Each number is 500 + 40 x the weight over its row's rms, rounded and kept within 0 to 999. Layers, rows and columns count from 0. Numbers have three digits each. The size before them is the row's rms in percent of the matrix's.

# up: layer 9 MLP up, 896x224, rms 0.116, rows 467-494, columns 0-111
# down: layer 9 MLP down (transposed), 896x224, rms 0.114, rows 467-494, columns 0-111
up467 101:528532552492519520459524473463491534486515549516519491491516484493465532493544475465496488536486547572464512492523494579472502516539510505655409540492546540505560499474540542540502544372449472462477547521511516547482504494522578521467519506549502504555512511525556535541496542447526557495582582443580453448427466484535537439501422542437
down467 109:433551551527498480484520534533490468475538522521531475554510490530515492506514478531430455529511403561520545513516470499509556566457480534508489538505483605531496563566506476507521450503432472486478538550429463466468488470494558483411520527477544522561511517492478436504509562508439471477503508523492488459405529441535461485447438488472
up468 097:496498502498531552541552536492559562477512441436604484511524522456514569611444501469516468493487514487441430418570503490470457471491576469474508524413475544421500578527467549541504524445449430507446482493477538476478487526532519478475410471494555518518588464427524558549489553539549569525593527529513493500513589477509531512472466525498
down468 101:458510539521529513474536485515478518488550539458466463458481478551487479550451465500522498557464555513455517435519415578560511520461482461480488536481469561467563493449566472445454473575530536502453516449521490581509503491485464421453469512503478499439526393478485494508528467485448544526491543436517510519562515476483533536464552503537
up469 097:538534460533502504460565488498502464562517466496561486443556433556445532505587492449544486458484542467508500549522419448542535507556482506479492466487460578508512526487553505535444465526407516502500577473427486500468517484502553524441523520564510468560468468530547489551531582474457480482508452474451493551381542476570449528534459453518
down469 088:461554516509550448544549477585543585484441497525454550523462469524519490545528579458494483459518500441529482460502543518456519564551514470597518461542485529561462483561481481566466518437477503489459524466416537500504566480489501499441509522438544500487499490564511531503461522539501546455581491457560545507525470535440509480533485538553
up470 105:523506509519502526448460517529516524507520557439533499533531523539461501465440494488509493412442441533526490467502489489525495538476549610455501501563584473471550454602526553454554511578431557473524465423496447506538528517480525528533530388550527476511519525506434532453423453465514533489461491487453434565540544539493474496493496525512
down470 097:502492398477474597480534495460514538534561461512489497432545454542471492471510528506443459475504493536535519486527518530503444465479520549435500532504546502520527445527511549445520436462522487532534490533534534450475519510552512481522506531475421515463537545527505491522438510533535535479585471533562446516497499437482524477491493506516
up471 090:451512513462476532493504483417432459438482466456532468477455543467548538501440494494496489418444460496530517495508467453470573507566502535520565533433483489531485502467538492383474548513497469443414558472510489461484547527485542451455489485519523416510531501511546523500529514421526512517520488563475470477476554463537505534539469511462
down471 099:491502438496513546477489533492490539608518519554462455473468505518514426466570577483521518565488426489546489542452557490434494484468495554515514476499459553488507483506481491548505560543509513520484466457494560402495466497494470475540436506559434490509532453478442464497530571579559449496522495439516518465480503536492524455481577555508
up472 104:534461550495497466506442467563549537541496518514504458489510543490518423469446468520480534445526403562592526411489502488440606529513544509463562563524533482465516499464532551427463512463536530446482545526536479506527550472535453488468591452485452493492547623542497594570574507492385462526508529546471513518451451437518507493510452476420
down472 105:492577548535536465447518575562397561472498454506482555519536505532486548489414568442512556497500538474488546489524434542508495445526544514499471509471556451539531482448510542470548523460507494495572551489525556559490508488458481537558508514493519524516507531518446415447491499498492588497524477509505515500569447531489457553532530540473
up473 091:527546407464507505521496491452557517530510433489526489502447439468482550500552477491460511491491539485505541538497443530470539524573433511527469472426421534490490456485510585526500514460494495500548531443561505483495483664465454529446434514536484545479470488439501571514566439514459498509521481476554559491485494439487477494490526506475
down473 095:471490472514483463489502540557533538518579586436460511445481493482472449507497507525472464520490469555481440436480482480438444496531474490492417477521493430523575507480541493504469481518493516546476515431479511491587504490557491505513525555426523443491497465611509484498398506522503506535478525513510493515505500462509469424472525519442
up474 091:530504484550535527473487500531594541524552479483491551482468507415486485539512464454480467465544522476439481498556534497529446474497479525528554496538448478440514388526493472488481515536542506489479490486471560468448491568504425514509501483469479438507344525530552437494500526484519535563529527429480464492479486508500522503543527545468
down474 090:457441566523510512430525510449500525510544494504490533535567472494483513488595511520481467536455469442467517468445497444471518493525485527489548512478507513545567501555480567467503497495511519536496534493511454471539524472501491484463503540504468545485515518480473511532518593555421536529497532493504532499546424549514476499601472413551
up475 097:530533493485510571485423445458519467548485451500479540515543519513554436484543475495384540541490552425457493518511576531485444446393488553481497560589505535547489490514471503481495528442500482498500475450509497471464447494574519571533495486545484529481457510489516458535457449497508507494456522467397571450492503513473523598423500471477
down475 104:473563473503486577557471559537492492501487492514476487442493541501479537469523555544529525531501531513562455561443488533474543503402487464370511525519455585499558471491482531447509541462492538497481501449475513526476441483525499529530476478521541478468471524463494471461520521509529490475489474564497439500546514462602472485541496595416
up476 098:528433480557500458498491483488433562540502437497515493559498506555489511526387490437507499499443495516492518411553442405569531471495601471454539523490486558498493468526539450516446533521493561526506541565457523511512496510517536483545534532440455554499550504428535484448489456548503482449499566468508500535453485524508509501536536511477
down476 083:464560528429520545515454566529573432487496544566496564526526457497522492498541482535566461510519447468509570488579522468476495504515517499496488479506518526506482540431552499488465511524527476458516468423510473546482562532491463384459434535400574469434458542485429587533481525466494470515501506546493577530507504457518473512497511483505
up477 089:485562466515514534480481598617592551535574451492505448488487502552562465450549504529476557451522465442530544516490451583517479553474574529512468509433531583506490433495523494441469503503472515511493520547511518518562520510558568584555498492504479468446507466570525509522452465548473492480496463451471471473500516492497522470536492476542
down477 092:519421502467501440517511458428539446559481558481463508616500475475509556519456541454537461488538487511491489527477504536528526527473497515446417477492495528505545500563508471492481461527533545495468466522573447430447556500471559527492451461555549507501494471456529479566520546587443504514451458480497487539488486447500480498527496448465
up478 106:507566467566436467469373554472518522491472459435401499570505597557481501493567439572529565456490503481503530515496524544500517488445506563442448514523508555499517474460493502458501456468450508490561492477503445579500430450522546510448482474492475523475486499510517474449536492477502491488428565548594476504455442546517466443550423533558
down478 098:438420454476535458504542534535437565449456468415477483419501469583560504537525475524502397475597504561489385530483505486511533435570510478535538490533505460457469479461472502526532458473460475554511527489470497504550528574515512531454425435513467482414545474462473439457591539504454523501493487517506448506511546497455595549483462524522
up479 102:482516501484577579488469505519441453493541447590556494447474577560522436484493518558512434499507481498555520499459476547547468503483561512460488525490516523541522569492498509468410554459446523568485492479526491470507519516523573458526473564518456383485467567497537505522476476510484458503500463515495491506424529492488478535542482519448
down479 107:472474497438546467513527525541438405509511488538508512465449495491524515576569584484491501516482455528542468498433437488445431466552498566493537499503452472541488511447603503526505466459521467465487486477506474484507496515535538453364552540471576522537482494431516547589482479469519518504386518520513460483493517492498495497444514528457
up480 100:521579526516499510539484581528448527484480476456473573520483504548427504515407499529499449548543459532586549516550456483566476536444529581499511485510438486501499464468487484524418532502493442510620488596485504494481416497497477524512485471491441526520478555539574495525557487483438502459507562440498493495496466491524488475469474525487
down480 097:491497485483537495493495515503457388537488395516540549492509551469540507486519481483502464407534542538578503494524488450476545507500543524491505522518518457495492522532533453488518485402451424487505497540415494561522489487517527469452482568502461489481562503417484555509467534511482447599540401504501479464517473515522506462516484502454
up481 097:475508484519482511553494450514522524546502545476530521467454501573511418564457492369457544488497546527487501461534512514536487521444532501496544475450478470622568491493472515509424622467450414480487490518520533492506485529543534562541451449471551503478596443441509545534509470531511550487422531481524443473486531494557548526468527471502
down481 099:534515576488511524534563494460556433527539459476520495446518476479542554448583446496515493447531435514512528561543493517480528480455530431484509516545384515540449444507444542524429496468470508490527497594545509527512514570409499502462451458493488428466534542544561457539457497552448465558464501504469456550613526456543430565469449462505
up482 090:508495501490543440476474529414506517423525551529497476444503486575523447515542468456477468508477482560432531516543483436446363576540517431464523489504558467479475490509493462612547482416493567475481552556508515538460549522514524482559458541489417558490428484535487516521447433400539519536597514493537509515488501476466519529503524577529
down482 095:481492576474494486495531454524468492541474491467522502500548529467499519450410538547439546449490491524527551454536517437532448494527587379575522493411480483513529474534492517443498468431500476465558472476509525489475510499551522502507479520496504543455569424455543428479595452484461447570485506517457470567517514525506512430473497454559
up483 102:507471465540480489464446527492535490456540551528471523540446491480504570545520485505460604480515469461531511466448511416471481475483489432504441454501577489464546481463513409494518547491543503453446480501536497574530456531443503508506521479533484565530517523542508475397536529394512516590464460508483496458511548426528508519457516516472
down483 091:560461481474468490552536507533503485490481556529598431485476498506454521448528536487548479580485485523513538491438531525552506524542498527502526513560523500559424497525490517510454487484480581506546538564469425464461525514515468490473495490420500484487570508495479524505493509545468501437507499474508531613517548551522450476537502503482
up484 099:481532575624500476534491446477451492530509490569550450481496516428532497524528477458490528532514523505427476524541495484474547495502532488568470495434491467563477571507531505483523547420475525522493448462463509495498509586532534548482457487442578488491536453483431521572460490472428507580549486495519507507451476544547449465477490486498
down484 103:391474532464499537550530433521525575464580527567530549496484499446500489470477543449527511630379515482496493519462531480554509512397496478464535462460512484527526531477446519515509537500465503572500481457474503490433534512515518560539518540580512472455557552519463468433484505512515470441530505501477499467527574489518534485479561476522
up485 098:567484447443459542542490465508449432485565481528539527489463484459535495434492512492450462509476520447568508592458488412503475483535526444505516457506474424522451497538535514446500445494498491546539415463478469531435456557512505468489564498553609442459554571523514522588509559481494514502431497611502526543560483519523529483480528480510
down485 106:485502512464461458528472593488520493537558459544489474498513501443437578470476385528520541451587467473529462550495503561496482436478572501510456534468474471542506572501533424444504534424483522439489457541524517520466548507442466522460551540457470494526478552538512471547465483510598496517541485517459499468557494492539529495478495543487
up486 090:555473539511520490551500470511562555509448539538521488489485495491497503485476519469439545505522585487547536486489478506471543457566537520547453533512556500502565498478502487497431510477482508525471476410515501529475491413503506501495551458495498473556483494502511497485534492430402502427476474534549509531458512475508468490507550404481
down486 097:464465436445431472504523511444470518427548462506511440408525506476444471468481529474535480546471515539529526558458610468440464561467469465499534463490529501535529508546486494604502496478490497563490462463493509434472546514524474520449491528453513464576536546522432476500551534524494486489494518487481512505525497483511518519480526516494
up487 094:511532526552534511482471500537507526541501488498476484592516526446540419544466467485512469431526550389532409479522513530540492520528495465489442493527557548540539482546492447561515490509520493497496540544538463511490454508452512467513560477524548452428522525438526464493449494464487477455468482546481531432492524522436473435483434505404
down487 093:457454464504482543476498525477482410516507506441459487496511476521497505462539515522573450509506457492513578472424511511501554484499544503501539516453483499522545473523437531530503544563522546419416483538573477490507569466507513488461453555479423527573457508469532472532537535558467421456455517525503436514464507554508462635509490489511
up488 104:479457519522450504444604425427509508487460440554561448493427521501500570510490498526556527533457531593518448516509556494503495517524500452507491499509540510461505501487477501456462563504586469525607484528615517501551552488498513548521502422490590560494491499509548519479520458449513489492478486521541529433475527442475509501538473516454
down488 101:466453496524557468501478546492508432466504551529488518471520526403494516498587403495530485434530531468507511517505520522484513523519427462479562504504427502562484505472617566505512537517543578497503528455531526478499572471474556536458527474499461457517580467503441472514473457481587483462538467524506520525555509526454401522502479413559
up489 099:462522506504487494493508532507502527557512501562454512463507556561545560415471459519516503523503539467485481489571515469500592493483513573423576534531491470496546472539495494501407595528518467467474514521491541466523475432445513489494503545520408507493532499468516488415472445503463530516481527471550516523549568480404507474485498519469
down489 099:580524478471463529549541542514599513475487470500562475508492495506562479559545537517518486454568525520395528513521578535488574503496491429454524510516456474528480556473485474453486420511581417497502473518467551471428504476526486529455500412518486471511566478517403525470423569537444530521570541555542527519464515456531498454450471496443
up490 091:475452534537487514494526504568546553507561462452496494562478525462595547539486485476506474538536471478492544503535540526526516506486490496447428423462559418485519422510506458505488492451497493459485572493492503456518575538523509516513507511476475530450472499457535544459495502580559523560403441520453534494490492549580515492426497535397
down490 095:477505569484501463561553512515529467422553550546484509493413506445429456504445506514409524504469534495410502505494527409487484534496462511467472513490523496499466481505480520515510579377530539528500483532526462520487524569456499575545509421465525516460446527458452499487589549497449378541536522475497539525462573463505500514564526506439
up491 097:492521544487542525557520495445445521528472547468534464437556426430452450568475499496554473443568497471461563498544518442491526483445465521428504492474436481428516504541593461453509495514549467446521503516485484476463500432489451412482494516461548452524509479509530467529516456599575505496545591493543574534530509502462444484509519512435
down491 094:502511507492470461456489539420378517465447468470533565524565520502580554529490503465483497559494460554581479507607451510482476535542562461471456493564463541512503493541499519494527487583472492487487557447497516492454463484490597533575513503518514497479488529501444545480467539421514486451410467454490480509527518472526582482488547480553
up492 093:554494494506504507477531493502500525452460500492423449511500469503535486507479503484407475467493513505506399492524568456446515442527499535495547447505558550481555507427449556524467569454581567472521483470528514540508600487552501530506497512541545515519481475543566503485496495510508503529469568504504500529535464421499443526532502467434
down492 101:466464544507574433507555421561434443491525523536400468389484486457481471522576522466555497516514517486481583490588516538464478514519384540522500583495529431533432497477516506506518582523465510552500523518568529509533522495497480551508503451479511559468539536429487537565480557465441547498491475442481519497467532402457432525485540525535
up493 089:471551507511530453444389515468587490533515480479593504444470494491471499437512544529467484517445500527520510562503483453502489513463541571478495505548504509420453481506518489488491463541431502457464540438476555451609497461528457501478536543430438536494466469478501578486470538549432504512500551463551480532488534519590469475508515468544
down493 090:548566541523518497602505458550482501476483501459444526482496596528488427523469483531439503425567478557474543509503578523478514482526428452510462513486550437482472510530480527599522524567518455524536513516469501544488492504453489547522478493577413528529470594414464419531491493586449531518508566533416486492475468413493463485456526461491
up494 107:499528487488528478569499521490437492462522483482485481555423499420465461477479492516460555501530552554478510515567456484535515497506562419502557551570478486484531528511461520514446477531520489470542451544511537496438508507494508533543483473574508534554536590490592442543489453472463470463482504516468505547508474509427523524454501551506
down494 105:524507550481522486526508531495427512529550422519531545420530531540572510423505469482516483469622463540517485494450573466569470481517447542474486466514504501556509444503501467461472477458496506509542572581499507555488519465526520453467421503461550535497528480420573567586495483521550487505474521494506465435470553436456408491559431471504